Part of a small language model's weights: 2.38M parameters.
Each number is 128 + 32 x the weight over the matrix's rms, rounded and kept within 0 to 255. Layers, rows and columns count from 0. Numbers have three digits each.

# layer 3 MLP down (transposed), 512x96, rms 0.252, rows 329-401, columns 0-95
107165186149126083084088121205154077118135162100105138116117118185105146122163174173159214140131055147166093129120103174111143110172126108109069069108199076118145129179148098137136087109161080115121127146117142104080079094077124170094107115085106175120140184081146176149113114146164144183
097193105161142133133175156164115125147080151089060138133161110155107123131143185141159125065096141162136172088131145090178129173064136168126190166134086156093056136103066145184099090199114120092140162113117174159123132120085137170118154140156103111078133106090139099155124119116101094071
064126121151145133070135114133122110131195156128136118156105117106097093097099118146143090103135174176182160103111161156118140134097127060120092158154139133163101133144108112154123095102163095153184126076102174145157135110100078182115107146181159104142151148171093128139097093130101125133
176137084069151146118091153221107144109134106094095101121135142145125163073108160173073063170175156102139159120139102082045142209146159132129179077145098095085123113119083110107141180159126090196109131084121154104104104154136105173116091153093173139151151123159156162136146121116155098149
217147135114166105106136115142118131106077133118138082100108137177167085182152093083133073180172100195132112117158105074082126165124153132141144192108147208160108102166134099147115161173107142134148138091116095144116098181084127144087096092168103080067204148139110089129146111074128084131
107101139140164154097126122127158087087164148205139198062156128148128116146085105161140117127148174141146120133117099080064069163098135147143113106172126121104126166090127111175139150116115104118100074183111088083136137205096115145109131139115156116161158142111111085120123097099168161150
124141117138131164104183132114153117147103128075114110111115084102110157082156128189159171147106074063088150141123061104084143115124152153147112117111150114146115082058207066228160112166201093111066102121161060140158154133133151215139129098127166166113126156108101176173099149095141065134
176091096093155113130174121123153118091132088158129110132132137141162131083138160138099119130113161136117091144127146135055133116101154142127165099207142104125139133166112113161150148104081123133108140139116119083146125155095145141071108169150178142104125174098153089125144095097138126134
189117164084192132169119096147140110146121174129167125139065159151149147107105155159192120157115112119115118176163115106088163140118086135126178139142117103156091132156094128111082146100146000081147108065121113128139081137099120158134072077117112094121126154109132120183209081103186137169
168139121126127108122189095173116164120098187141080147129116137166169100062182121172094165123158146138102123168154077141088138113114147142138148155132143141107139089183106061107115122101067146120122148084147145081125134171077146098120099155155115117098137169118094161104123112127139128138
127184128109110117161106120168160152145127164187103089103169129115102134126148119124097057137086144148134135137097099124107152128176128202161099120164148168110132148153098115117101126178139164133150137208143135046096087121141088114092121106091108146085187057123067103131114104151133169157
091093106149153149082104162148054119106130127114117098092155127137160145139152167163161167138209076111165137076114131099091155127134099106082138096100075126078177120140171110126075164096145157106097128020187157134044174180065131167123089171114159130109117130125212202170180153098116099175
112134116085133161046115110187135135110152111154108105164176125147102174103162083141105141178167136152093089079143077111118095124166092196122109102101075148078136128111088099156178134084148174123161225084102128155157095041135165114122170138113085114155161175183143175127135134156076129128
121126119104078124055143097152138112155126176140145154091125130147129175186150154143119122163073092150105078119092105226118079132140133115187118141127116152116106102126114136119131106157115157138136088038186143117149107091095136121195090104145100112122139143141157160174179130144168139091
098112132097141147120151107117112114139120120132129090101098099124158133129113109110091180108161121143141148115142097143124136117143133176134107100122114116125146099174139077101144202091077174124153175125156107077150189147137150094097120156147142136107178122134158105134141158154105147112
115108132127082104091193115120130066146133118210148129144110111167121092132186149180121102151123145114127152131117138151123101130140122084137089154077131106110129130167121098106125134148172127121112089118166128093114117155127115139140147109136171161134085155124148153112138105110153079160
090115122037094117142117122118164096111129147082121124148152134162152172057139141114102137170107115091133118154097136100057124123098131093143148153140164118092150126149119077169158140135128128185074150141147120066181057159157136158074110115134116145141123205185143118104188124132186143141
099134128133110114145106157127129131184097119169081096111108110209137145103068096165145160127177131110084074138173113155213139145142153159100110143092130147177126133122138093143176154110067100136213094118065113063141100064119115111091160100156144173100100171108140097151138164104177135111
117149117075146117132208093170114056149196145195132119127090121178116139126149076096095132167096142124084162119142143163108152129109106071153128118123116127161096130177148083131128135120111128134097162093167128115114171156102065151153134125153165136098108118111125161103097154117123114137
145096125133176085167168087112125149106084143098097169093140104145149138130128103072182174130120110160085138098156123137175179167114193122133152112109093121150092089045103154094146105105101193145056129081074154139130065097157124188093106134133145109209171203127180166116094168177161037090
154101094103145144122111141184150136137133101139108141110087165116097108138154121115081141124160214116135125149092130124127076137109064102178100046135118108147111066131157196114121116159129090116112101105094144155147101129101143140129164166183160195098169155081173118150154056178117101161
158135031104098108170130099106126136118131147136073157125158173187145146126136122139146160078120128076138155164124106117096141123080159127107104082172128138147130109110099033174145083127146058200139144100185128097188086113187115136085163097142185126106148146132089174155132172090102108127
096114105118111083116122123110130115139079090161109126202122105170165112130123070120144129171146135106124184150097180118106144140130158146147188141112122124120114164170119096143132195107161143152087111123150127121092099148107177114091141120133164149099125136133112091108147056146114138101
048129104063135162219181163149091121123138111202170140156127162099108156087078143144095144094099150139115179152123160148109093128106054073140121161078119143072118117137096093167096131167113113114053146153114096124147171168151124133127132147132147126161130170114092111126119118124141132132
174066116137072083132094108135157119184104101183105108134164140173148145175072114134141145121125159136063121124123163103187108167165133108095100129161123131111124137120113061152152113115151098147140164193162100166182108104138120156129167138087104135121120102075165107111152105127118074093
139166088169154132040171114131047163149051188092165143168067158119094134056181155116133132121139124099114103125183104099160168124115184146124086125069093145134126119129225176131113100080176122119118130157131126139130143083151145109143130126043138109183127167136166088100129132150147043149
127113131118140138126088119126185084073126118164143144166191133097111141104186145111141095110138126126142127128118143103113073255135103095109132132166119092177153057137099108099145025147206104100145107090145181112193142109106152119158107123122174179120122068118132084139169132130162122125
116131132143124124113156125171162089125128134096160177121130118171159088132166142139088148106126206121126131094076156134163097179147132132128098171171146149158117125111065165124081149151108088122123135072109134099133111132108130122132098148136068155112140122105123112067136118168135117127
117154098166104094083109156164123097101096160101166140125149056105115156162133126171114092146148109057178141097159151118142118074137170088111129099110116088082160106251134182110131106184106139131125030135128074157144172155150140181079139108140155078077106145154166114119190114123140145161
169172131128125133096097149117108100111111152145148133126169134146142098090134182137150116085147076145148122159173148150082136098119181079156147052145060092125176116167084175120145190187124119149135080119125085120128135075072145091139141127070178155146168113104209134113110068113129133082
158104140088160147095164164107134104128106128158168140145171114068142129116162038117116137116161109132114140139163132090157138127094124115172093121160081083165157116096190108177127138121098165132075187137098094174081148137089118159084120135102104076161112117117162094153117165123192094134
122109071083129144130108112149147145127082140174120105172145138101111121128151097139124097159088125172129151125127172158127100156128145158139142100124116118094105111147145106100170192097058140145090133133158128118125125116154148121150106129143170061045191118136133121126163099190144138117
070125114202106139125172130125169105116065075077127079142116151121117129133104093091109104115128092246196104170138154066142133186112118149175113150102094149117153077085158165115141143113103132091095136094128150182156136160201160050118097118113132117171154103154132178098096122109115200126
131105097166103116090110171147099175121085141094201157147148085063110133137149120175118102161126080109142121174087174165176155142107123098117074176096140134136182150143098176153067134058122085175151081171070168117146134105122147156125125127127132083133097188182114111141127110107130099086
135103157165219186096103100092117143129150109132159161120104120125163106090178135081127186119173106122153133126102132162176128179041141130161127175139076148131116141176147085178150111123082162160152098111103085148070145154126099164112106076072112124063136129099108091135150138138100085129
135135126044103145145110135085129130129101136106164089137146156163120204096125152159125122171117106199129113127134128101035166156144105139124186131178140058118135117150185060089125147139123100102106201120136080110097117142172130171135128103120122106116120122148153132099159093131141109149
075052149089105088125141107122121110119092124150164177153154128152149184064130102155123109160048108126139147153146135151149132095136095157134086137164188167160152136122101097104088126150156143104207110121111141078124108122195150158150152147098118123160073097104151077131130158086165083117
105113138111061137114096141124126142110084042060129064175113133093143158148113145171213156095235124113104108143115187148135071169193164113044126123133154074095141112126145091157237131195142150139096085105135114152078199046213163134089163143146163158132107127089174102168125029076137127100
131093092097146174127114151097169137149145072126134108095124091116126155136161135178144137132142096079127172113143115162063123191131148135110155197129139109100192128133086130113134155154145118105153080129047122155106099083145123125084130120109104151138159098136149090133151164080155121174
141106080113121152137070090097133070142164113173116139139173153135086081117163100144164205131073143150160144080167127085091130095106109154158156126201094135121178123173074102129095105150070145156134105079123121066153126159131143146092172155138125169164146128184122150110085146145100068147
077082130147166128144123101130153119127105164185157141140155066074110150106102124157146121098156095096104095217111142110154127071080167123070162118137152093117131125153168157056133120125150136153053106152103151120162166124122142148155097123150146112137179123178202122084158128092128073106
052110104139156090127136116114083132166138143146121127113126088128101214148148090164150142086106150149124073120131122117114120124140143116160150101131123192119154142077143117097093152169107168132157134113139073172156140119159145053123109133098109136067110191117145124119148144189141098153
091082145123152177094122163094109117117096105206146079193149116145107141122100184100106196135064143126163139082119119108073156142167081154118064151155103127104149126138166141125119086169128149166104138117131146059131129125132174138128162124197131163111106085082151121187127110115102135130
049138165089062141180099067100122172141160107184113143133101086159153126110116110145106099087114149092129141161109125162180151128157164118102130170175126132101108156165082134134140136116198187144125083133117141153145160156117115126165070164128076142139070118117151139109131069125110127091
169144178149142171089089127160110149160071131113143092144150100180077092118131140041091035113139153166124124090160104134176117108197092145143085111140097154138131142130169122099174187131108118092112157127136194109168092107199092138132107101163156079131108027134135070180056122133193180158
106096159103076141158125118112054167137181103138138071104118151172149183113176076153099139140131146050097135110147136094144142151132086174129127124141031119104087105115135077045093149121167128168075126113077121120106130151103068132213161151183161162125138118146176199131155147140123136177
129155106068113099084152119115134143128166075137050110110077147098142159133123089146148161119120115134176156081091102155076107164141170125142129085131101129150148167176141101091145111142122126101130185049126162143187142153093203121100127141137156087176147107106148152122128104152129118110
127102145154146107139128094107169096155128093150166149095118118150095136133181082136163153107095089118131153087130112133141144161089118100125122113139163111134106110194158062146102085097128087161089045135137162153115161143164151123158095182112147155127160183107103108160125075146134159118
199126131133193148094072104149097128174110155109115113072158113153135113159113158115094121172125172125135082110161082180157135081139197145181127119180128086107130042161141108124105140169124079084135179072114149091134114116133146160103128106131153118144136155137128143101173065108180092097
076127099136140073184132135129178145107142209148184110125130131128089143139154164158100105116065118107111186099088178106089198209128101074108085112211125107173134116106104094195180193145161206086104113059138054197148109076149081083130110175131101045079154158211139131135157078106123134077
081132124087157128120181159183160162203073158096086107194073123170094136167186125088123067141107142154117117109151146128167080093139091115134146147169155155132127107120089134168106121075125150150090126074115131124159089153154198148191109094121121104142136130081134080102118115104150111129
129152124158138048128166124135144090171141119148131120138125099156090135119158097111095099123113097197161221104161169086123134149123174086111125161141104133122163112145084143121101107124131134110101135153110147135130132146106137117147112148155120138142099137114137096161090116113132113114
148218146104050134116132125109129119157137167165162157150133139124089133073118107167152147143141123126197086105116140124110126125099140130108124152132063130103086148174134123143178176095094104135081091153132132145137098146106142157101128177034082122152152144057106147115160108093134162147
067035141182172109109203104140086126164137162100182136142100118116089143082122068184117165149113129068100192143131148158149159087129118151146088181095124138189161093171088103159107135099166120113178072113176102105076178067116126100146115094144113101160125102129170149095155158104140140138
163115122101149132100089072086141084121114104147135142109112141156147128156109149116137117147122169111068159157104127115094122126110117160194103158094126111127114105154169080154180109077163127113166119108053087135171117167123185129150053102155123185143129153123119167121185109070153104176
118124161088168162103132126084136130149155143112108126100124076123167148220155114105083123098142136159116108137150119159157132138081158120114179111105174149092188133162097104175135130161110128109118132099122151128130111154104097134120182134119081121100181107111145130100128079088162108094
153094072110146135130106113145149137157081130124152079115096139139101109116118129159109106153091115113114126131112126100012082145143124175156138202096171098098187123199134102116152130174163102113137161133161121071147141153085150166119097173134152115125135172112145125128145114105145148123
115124157114061153107109163117194182145119149114096117115161062197101139097139133183116001119109110140122163122151145084111148116109143139172127133101147186108174094187120148137105126165159104103196151049134125121165088160080093150068142091184137136134113110202110070099152172157076104110
115196100092104095145164192143085089081000177232099136123137132174143105098131188175137201116127109155130146119141112099092178082175127165122162112147140159146140056150123121056115155120156094106132187129203151084090101166086173164101119139099158112122074181077164160067072073137149085088
126122143101107139153125129106106116155147110209106166125116140108181137133128115152088128116165130204092123091136152134031129120138124099134156119118129163105077074178156082152103181135108138127119077189095117105122102139166121117109130157115154125163129158118105108116119161135141132118
119143118171131138145112182115116121094126122129219109113143107107152095154210095130110135100142089117118081147133164111116138208083137151082098127181139154112093115183178124120140129165091133135146151095160074152127124118147157130090158127095093099115142116111109096037101127154111192138
171153156111157121126104104110178124110075137103129139148164137098157086106160142164125172141130121132196052084126125141165109173184094158106152122144106176128105140155152188118071108107156124139129133135094145151149131160144105105127077153059124100096075130123122172095086113121131127120
175117101121156127117134121079120119161136068162121121156104107136119117127140111101108143157104134152187150131148092105108163113136166133165123106150185168139139126187117104084151165100071133131101143144096169115097116136144125126073127100110123126160101104130164151134104154111128089100
117142096156151092104108087152104134174102128097102128143127132139176149131163112161109054111136114158169133199182185134100110111123108103111136182065126182121137159168105116140091134107133086140109105133189158158128092077126123195095094075090169132160177035132160101118116175106150112120
108202119103067120124129175109108153138155146085100094101187087092119123112078116140085104141109132095108114110095161099121158151126103141100110192181196132166149098148184118090106134105092116145167101197154087110165117076147149164181102100156155112096179136134145143099169132088111171130
060118255131150109106111115143121132106130140103137119109130106105152136141118081119122147202126160088142132110137149156095151075111110132088137144127150170081136155146085126150093185055091146137146147129102146129133093116116137137141108187139135111159109122101169107139141107149162123115
084106097079053093110147131128138144089124144104155118135109160129115083108138154120142191163097169200142152145118152142142112142082183164155125064143134165156145118186122103078128138086128128178133100080125153079115132127088127112136095152191094170145095161079072153139140057138160128157
083125134063154073088169166107151112066111175112130142138159152144141084155070098057131136152093083153064079158084151125131108085153137140179139117133107143171135111165106113108174093122211168175092164119106179176150139120137108150120086110173165194152128139160171157123075118136088067062
182101135142162165086075131097161120146130133156096122148108211108123133128157120109122097172116142125156180149136165146117100117169152111119088128055095131139131126163121144159094127105087128124129146167111118158106084150111087141159094142091128143169097117117130132149139108114118122098
157133157106093105107106128130126133104136127111124099175129077136150125084101105153113110121124148136148182118089150147082134110158095147121117127176098108152135117160131122101191154157106147112121175107199133089146126119101108163109150110115156054092164146151130148166153079125137110179
172072080150148147090157115177135169091088110069132038100163130148075100195086173128116115123112121083107164245198125130167100180135136132135102163120110204121067075125148149147178109153127089134210093104123123093132103073174109108162210019110102081136146146126104105177121212137169139122
148132153076128105121150111124162148068128144153156154150108083193169139099124087176146127158076149140160146080108118111087133149116126058152115124117113128081115154089077138124146191175081048121168126123155207122111125084121135126155181159141135145097113136067117125138161064173100152172
111176105174139177116120178159193070112093155114101114094105042022067126079139098139167101093069090072158099169171145172121112127204106145161120124123162107148098144188100116207170101102152169170151142091160132115123130101144061133071118164146119099149084142157055122088184106214180153113
# layer 3 MLP up, 512x96, rms 0.356, rows 330-401, columns 0-95
153083120153157113120121161180115150120087108120099170124125102130174206155160102144081136090070118134098153079128119122171151166077164085150202134068083125126153157123135107208129129084147109105132101134121095138070101089185090149147177141131125104168147098151143140120112151097069102132
117090114158090118165100150143146102114086117094166169157087078150133145134161161131105216124157109146111089157107098086105127150180113189115046129132103114099145116076102187132091136144105107123163133122153163096136151123143140114153119118086081150142081114132146125105113155142093072153
128135188082078106073125183168146120147084114080110129143102100195191146143143157112102142167162116163133129067089146091162089163218162168100202084108087076111119080082090064063151133128137133152111179069132148063066176141122033105113115145065134187113155161119123149087211152202116122131
128134175199071136125131118132121157143108132109116145087144115105133156093166163022141088137175125111127078167153113112119194118148144142068088120134067158199155094155147138142116159125114153178099112149150117086159152206118100114103123107124090179119185135155090092129099168060108124143
142063108212114149138105106121130113111108123080072169120161146151152115157148135169127097122123156098147082119144177137147126114128120090137091103153126141194075078140160143117157161072163093159076132141183163142171149105139128163110137124114161163132164128097122065128163092188116103081
217145111140119073102182094134088120184107103088106119153162127161145143141141131124183139171154115087085079118079144116101173116115145131106065101149125215112143168075177077144182111170111098094104150109135083208122171088176134136127161090151097066141100196106115174144090148054149087097
116091133121133150094160099174150118126156093124098148168113142160169166121095187108147101177151095104098101151159103106151149117119152138057159124156167117187124144117159103156144115118128109152090196113109123114115142116089104131095116090154084144166114142145150111096149091105137099120
110113166187150170131181139205100136138102110145197111135147135120157123138114129146141131177124139131091179141131151077135181137093099115058106136113138118152110127098092081145113131121146080133161187091110135118024104091102076172143097092203098095123117086135128056130120127162149088159
106117188124157167079131117111138165145136149114157128150145113157131143120132191175127147111162096079146145105179138145120159073139143123115128156154154060108070125100136118077164132173145138085163174101132144081032113125153140146052139096165100099101137133106091123111117118081101120153
095107133167170113108099142081143070108132146117169116092143100080120130106112179136132104190071130151119144072157175063177143169126148104107122079165133083080133142100113163089173103106125185119107142148083133137186083101151139135113115153144182110124174115157129173089156144060129130106
124139154138100090131129154169059179102114158114150103155093172170157147159167184174146145118182097134104133094114074153122161092151113125117115122144024127087127129149167098082127181092148124156073165132131171116134173109084035103157137237110189130095131160087163139127171025133093146129
117193104150137134117129032132123168086133180108198081070173154185115189059135081118167148096182102094092111117115099151121180109171099173109114105128072143156132148147122097176091171157136104085143134133142113109127096058174056071193162104104134169125107118126126070127166149128150133108
159120155106127118132114125072104103125129131107067098140138096068140148150179107139101121131139107089150100150072109143168108125101159131173112143195183097180141217143143099111099134087145075086153108148119171093142094083144137131194184085117175111140139080175104148155117158130131119140
160123132131173087118166122130150097167125122144087146106127097150116165122102133153149222090065087141117184135134102117102093137074147082155151092151160122106138124169095136121124135131180120110084147130125178108152103088089131095133117105135113082136115121133162155112147155074117132056
106154137104119154122114138101118075113105128195104099134156122117129126127158129162122140171135122107108136158131144167202104166166105151116084158097127102167135094132103160135127098148135097135111144095151138110094155107100094134160159092155108123159098141147096160166114130128086174111
105134160068106110154103135177169109132132119035063053179145178183137157120107166124122116127093039154121164106117180155167120135107144078143150156160136084149091103152111070161157077103176113159135202103134085107169070091143147152127130152129055155141090169113100149043124178206157193158
066103118151146132148092103153096132183123145149113173150085149131113091094067132145146138159143096152116088107128098127169139130148137146095114088129122144162079171175120141119137100121090161131164123120140172110149092038093119103081158069105091136141128140151177156158137136131182152146
141163121128147115127081118120130103132143122153162150127148075068167111128132095132087176203159124099060128115137109119183125142121165130163096095063092094167129111120093087117124103115127122124130151057107153122155154126106074140169147067091104150145115080146130160179078155146111157138
093189170164137083112151105138134129120170102111155147136107088210131062112137123041139127107188130117123082152136085167108126125125080153126085126134137097157125153115176104073103144143079095055137159119051078166139193112096156143128197177121142169098144129181093126118149104154147097164
128120123139150149104084151151101167172086136083098199094118136126109158119184083082079148134138195087114146131145124122168085133078088179104114113211127127172123118133171171119079107142167102080093138118107145165173193118123141134119179093109116153125128156121195132129125056099109109117
081143126099098161086128059151117139106185112123087068112175093163097130166144162034130102168112076149107133120170116156154165170115139128158116125177158156147080074109139138118138037124191108130168166121147072138133115121046152154083185118130096096111131157170116164104120184155115134145
117143122138149116148101164105109120124105101170102174123119109131169118121161151075131143169173107075105157138136129146071133123161151113121193153145108153155148128138143128113152140129138164146082164133150111148092157141082135127137178116123119135161124123094058109096135116125053147126
122175178117105124160163150095138170129114106095118099087125171182087128090093113107194051124151134140168131153092117149090156080159122168137110096151120122138091096109127107100156106052105070134166150165177121131156109143112128143105162103165123120106095133095134113105125081151138126135
059162149194105204129159107149162118168149080170108134123149135117081111151128125106137086112112155169175047123188138136159117107165066141107108135137124078116085160135162125095096200106167117162145164158127127112158126186162123133078114168120116110160085113118104122150144111101116172115
147155100133121142106199091086102138141090148114158153147101166089046097118114160153112095135113048114094113134104131095159133116156169179121138084117113098123110108138157169097154126164160161097129114124152186113169152068146110136123150096110090113203119166146167089096132111168170127101
151153135136108169113096125102124125062116089155075098132171140023090120133116127140139124085109192095150128196096095152178115190130106162111211143129122097143102107128128153154107065103099119133177138115155179098189130084184178094163133102167123114170067119129096174123129121102118163117
150129145102151116115139153145202082124136115151064133126102156085129039150153166129146149115162138116151190111080121087131118138126081139173116145166127188130068177104084145073135138111140091104172137096101073134115075100133157132085156122125137094134132153168181134069123118154146088080
132185180159117114098099131108128180110163155079150144101106138063083148034072097120171135073158164101134155227092155158169109086105102093096144064179120157109144167206109104151105092164093147096011114172104100058181119135171097123160091146124174096123100133166137109175149156081100163113
166190159126078162150136164130165149155134150143068162146125108178133201122088157111170040108207131129126150092050036106128120172145115110118120076164071050131142123098132078122156141129083147095152167161076153068133102150108118100138126187152139112068137138141114087151160102119139160169
115137125149114117157169139151150148119151107161082150199178149104151152089185141125110110143159136136112187090113084079113161110106201093118127107093074034121097128145156164115114113084178133120083159080135180140115134157091152122100118128073091093092094120086112152168118178123148169141
159177103176128122097126093093099136107152130108093134128139111149147118090143144111123159115181056127149138163118169162122159110085086152117120148110127113111077117127171152124100111120108135119138124106137095122214140172141137142176147092147132117164088160098084183176148106116073067153
082158128130115120086153127112146140107053101104139151135137128129175086158157126071143139160176108149143100156134098151110091255194114156116108103118068138149152069085146120082114134208164149038117107080137192163093118096124106117127122100143063130148138119113147099108112145185184156089
132178108120054142153103180114147135152100085128200152192120070127045079153125109124113197126125081110132141148093143146130169179119133103102056144078118109148151151145140177123125179142122081141161130118118168125171148077118111157089124109124111114132118124175121097106121166120142128093
174098167135168141159139076121131172125133142096100116092174136099130171129214205088146170123152124118085106137076146124128113175112123076160142139114074150109122138106127140093188097130079146168158114109104138134125151098153181103085118082067099090113116103137142056102193139083136064149
084164198072066150128105173135133160108078166156105066140135181175126125130134181171127167190090092169105131104164175069101194155145103087189167133146117124125104050177129106131159152077162060122099188098087074138082158107126149075151095115149174105098090097165150126127121075164102146126
152186114100086148121141141171106144115123189119107093107133184071088124130115161085146117114149148139123151157111102061113152148123110163126121079144052100176145120138161108132130146053136161149122146133106073146120094171100148135103110160129145102123090199210098155138111080128073136111
083191138136162074104164125170153099149143177149125126126114123094165123088185082105132095138118144177102113112173114128189106167041220107061177110151138118164069131081186175111135099157166136116114145137055125188095123149164129120108062088154142122148133162085128105122180112091122143101
157119146088133157133130146137154143171134118136181093120142126131149136148150152145153106148162066139136126070150143127160118202091103090117150167141107085106131144064067164114152173061167121114117134091099147133091166098190060116088099124122117096169143111121086070149120123118181098165
109163093128102098114115087130112113156142114121109123153131111151142148161085156145125147158093171099111130078153107173201124125107080125150144130222129123131147085080131158142108118101160193153071177037088096163168075099089106166084069137194114158123158163131078150120113175141100105117
132130141146082159139141131125160133146072074154134166119100090156100092133076145090174085120141042106141107172050161113143118119129208143106145110154099148160112095082120096122146195137146117117066108141160138150120139088149142182146091160161101140163164076056177122163106198151161130100
079155092177126085123103152140095146152113127112187119161128097135139174161158139176143133126105119131133109106176154114125114171124149112115103128111057155126106120054156141093124158182100123175121207102087080178167104118148166056126122142122097169107131184084123108125114140120135172159
167139122135089111144118125153125157147110100130088148172127110142124128168081113118144098120066112128173141095089125186103134161101089082141112189144171144130142143084187149138146081171123140166161101148120093071127098080155095106123132118180115099117164083139129100139118116143124146171
111070176101152074089154131076072130124134113119107119137144157105111185098158106175130155104157091140114129123126149080141127151157149140145160156088144147181118162082155110124169132141137134063097163170140124170169143167146136106173150141098136094143116163121138144064155134115056104104
138146169121126143043113138138111150069195148097166087135127094107058137138130104060163114124111153138120122152169054165155091117130131132118129140082165107166159135095167160159165177124115129134145134081123184107175139105168092126058076108103134096154094094113065151129101165111158123132
149052161149094129189111125223129102121152122105113109085090155160140145148110120129173107199166140083118176108136104137136114143101110163168142167117073136119059117157134095026126118083096144131150146098132150147063142053092138084129105128161105126140126124159163138170185089115080121140
136177107126125119062127131108112126130099096127117203121077103163161114170113136185143131125119070086107128135133112091172084122089190126096128104165036168163133164081124103135155185138175125120089156094102167161157090133146163150079112120109139087149154158109091126146148121092055144130
138155138162114193137137099137115084108143102098157106097159116155127117151083127134132169123141113126106126059157075155151102114126124132168153147125183183128170179083137100110145151168110092143071115115068073189130157114164131118166150126121116126139145170141113116142093113151072105082
178119082143076093124114087130136143112130158136076153113101092109135167149108161126145130106155152151123208153101163125096135098107085151159172153143143175074128167093087084153160131094102124144124096089139163148117156151129072083200177120152137157108117066100094106092161126179065120133
119111110188104136187135145135140157080106181115104138136199109144131158086187147122166107100135102213047237108061116122121168223157147117087087144151120102199170086132149101198101155152109172075116123091120092116134115062141112081117147141106089039165142124169128119164142076096077106115
149099101108123127179089150132160123145091112113121159085183153075136068137130175138170131086125055079136078133153113116107106115173064191127102029158186168170156109145152122103108178106114202123179139115139132128125152124126103112113161153104098134127082140168125150150117157085067133160
084142121139116152128145162130110108110107147106131132067139125123137132117173117121102134126122142111146130172077163122097106150131082157101123126144088078142185110094108099106143155122120195108120132166122199127089168085119080165109126140165109182098132127156075149189103169161110179129
084078111100172201113130148132142077138106138146088100073133084133165084122108143109104139116089162165091127120149077143117105134138133134110137152148125140151150148134100152122144188121146188109119112179125103206158141118088161092114115165099072119077144122237112192089114146135065179123
185185130154125123146156097139129129163099078114130118147120105116131101153123130138101168115081169117146141125141094134118113164129066112104209155085087103126069168093049139120202136100141080151136134111162167106100147115122103084074120147245087174087187108119159116162100136172143165158
155189145113077051153157121102139114107134101062113076144124175134109175111123163111109162124205151130198108180148137119120134120141123118106097192149154137160151122114131122109149086188038143144119141132073088148129164126152098156156125102125090169133097164140136117060147118067126121102
125143095115139111115106124124076108113151132120141147137172140134112095144092171095066158136173153129143108138174108123105152082096136113119107152096139166188157147142129170167123143129085081190125151117166099206092097148112073150195187126100172124127154087103129124100100075153118136131
124150129126135139114126106179152163154125171156126072087084159195115100147125153127161133155045100122113117152105133104058079111096128149134131225113137127131157165127165128129143168159183111105122198116115119115128142110107126143206128148144131104135088159064129066084096140105118135136
209142144118136091170110170085126134086082160145094101094102177165150098125096101137148195144118058151111096093090126132126121150146133120101133134136069138156113098162095143087148098123111108099095145127197153078134198128159140108220150207102191119176125183053153223113179108115080142118
133245142110129156102143134107122167122170142143095094120151143159052141122141144138142111170099100146102143136106153149103126150133147115212132174158169123163104141177191079091097099112143034098101190104172038137131097082089126090175113139196142069090117096181148082111106119195151110116
194218145095116102113121106129148192125113128136106143109120128119133167106129145144107141104126095124139143146080128127090177154111183156166124065106210125094107067088056107088157134087147088114129171097086115130141170096122119089137141119106092191093068084130142138148156081154126127173
108166098144094141123137114137121110131087092093153120154164138124164135170150135138109092103109147101086118195088122142207169217041145141093148149149126131146081119117143104112086105153120169084144128072173128168093146156119131105099132083061091128103167113070128136084119129136148109150
125097121123176160158065140112092113115088097138081102126118149095138091131097115163127091057113107134125099131161163051118172135083097153091151168123117144151137174168152120124165094112156099140136128126178116207123152129077176147162110150142161169084071093148084155125140087183080148123
148144090128132111100141137054141167138100115185091145126129109128150132127085137102125145134158130170109165083118120131098165112140134116088156111158137124120155082136112109162137160116185159097075117112120205104142116115114133126095088099158110139150115138130111166123126184131091155077
110198146156136097144143163132100109174123135102116079133144058091125110130125086143115106153139130142103096104154189136097129186138078111115107159094121167129081140076123143160158150104128176152157113160141116171112079150091134131046117136217099157155163101181078050103117137136168129129
123185124138103156103085106091113133139154118087190146152154096085081085137154116100109093184125123053147099146085139132172141111132107190153092108157109120120120124107161099058086165104128158171139149118120179098124128137150092106113133102108063164101166144127197126195080094126134179123
155202133103143114125134148126096124091132077131109118135100156100123159085126154115120110092140135162157088122139104087071174142140091141098175089138162187129164141189147103066169145162165120139101097120128138192162096082128147129183157139100143142057162107180088131117137045059081139151
069097161108169097101161134158141080098174118165141154132140117133102128172148157097172173188113132108072093157112133110107070128101115059123126104136124126105172113151146184131178159159114168140097112178126115114090132123129113139142112142107131122109078108153118061154080195186091176145
099077107115176129182125131105102111145118120094100116177155127111209064142107140120076158178100130094138092061131123132169145151162140122094154121062166116133068193118177087153093165182186065107104175150143108146131179120145071162164128121153085134188157121055199119089106151177124077069
082115132122127138097115156062163114147134116158159132135141141112129159158147089111178083159112129130078171077157163144105111145183152117122145106107101108157128138101189054103124155132125095099142163143087145165141075105121039151136140134163139089123104105146105144114129147129121185105
105148128120121098086088150116074090155168097139169151159089095119139065088115163109097164128174116088152112120131134164143135114151056133119113131107101167154090103172161150123128137155066135138086191153133112133151119121149112120150142086113158060119153115101148114178138159162104104155
062162167173161107134180125119129124099161138123199085114150140155105145108103138026068081107101077178140123226163097131190153112124166112142131148180097132160096085153095133183034132162160130137096135067081137107117102112173132090149087168121167130097116129165135098129149155136053167118
102228110174153124140184073128133120099106141114112150072150129137105142113174172120176093101141174140128076103148159097108160103097114116140049050165114082133136092095151157158112136145121158110099105097123156114148132158108148140159139085100105184169102154157080121182106140066168147071
128187146175128152115162111183158165124156199153119103045108070093156120087131086148105104123143042127116090145146133167137097061141109081073126166181148066105090158115109109183159097104129210164117146110112128146131066119155031094111130112138103154144119155088083141110147163133175180084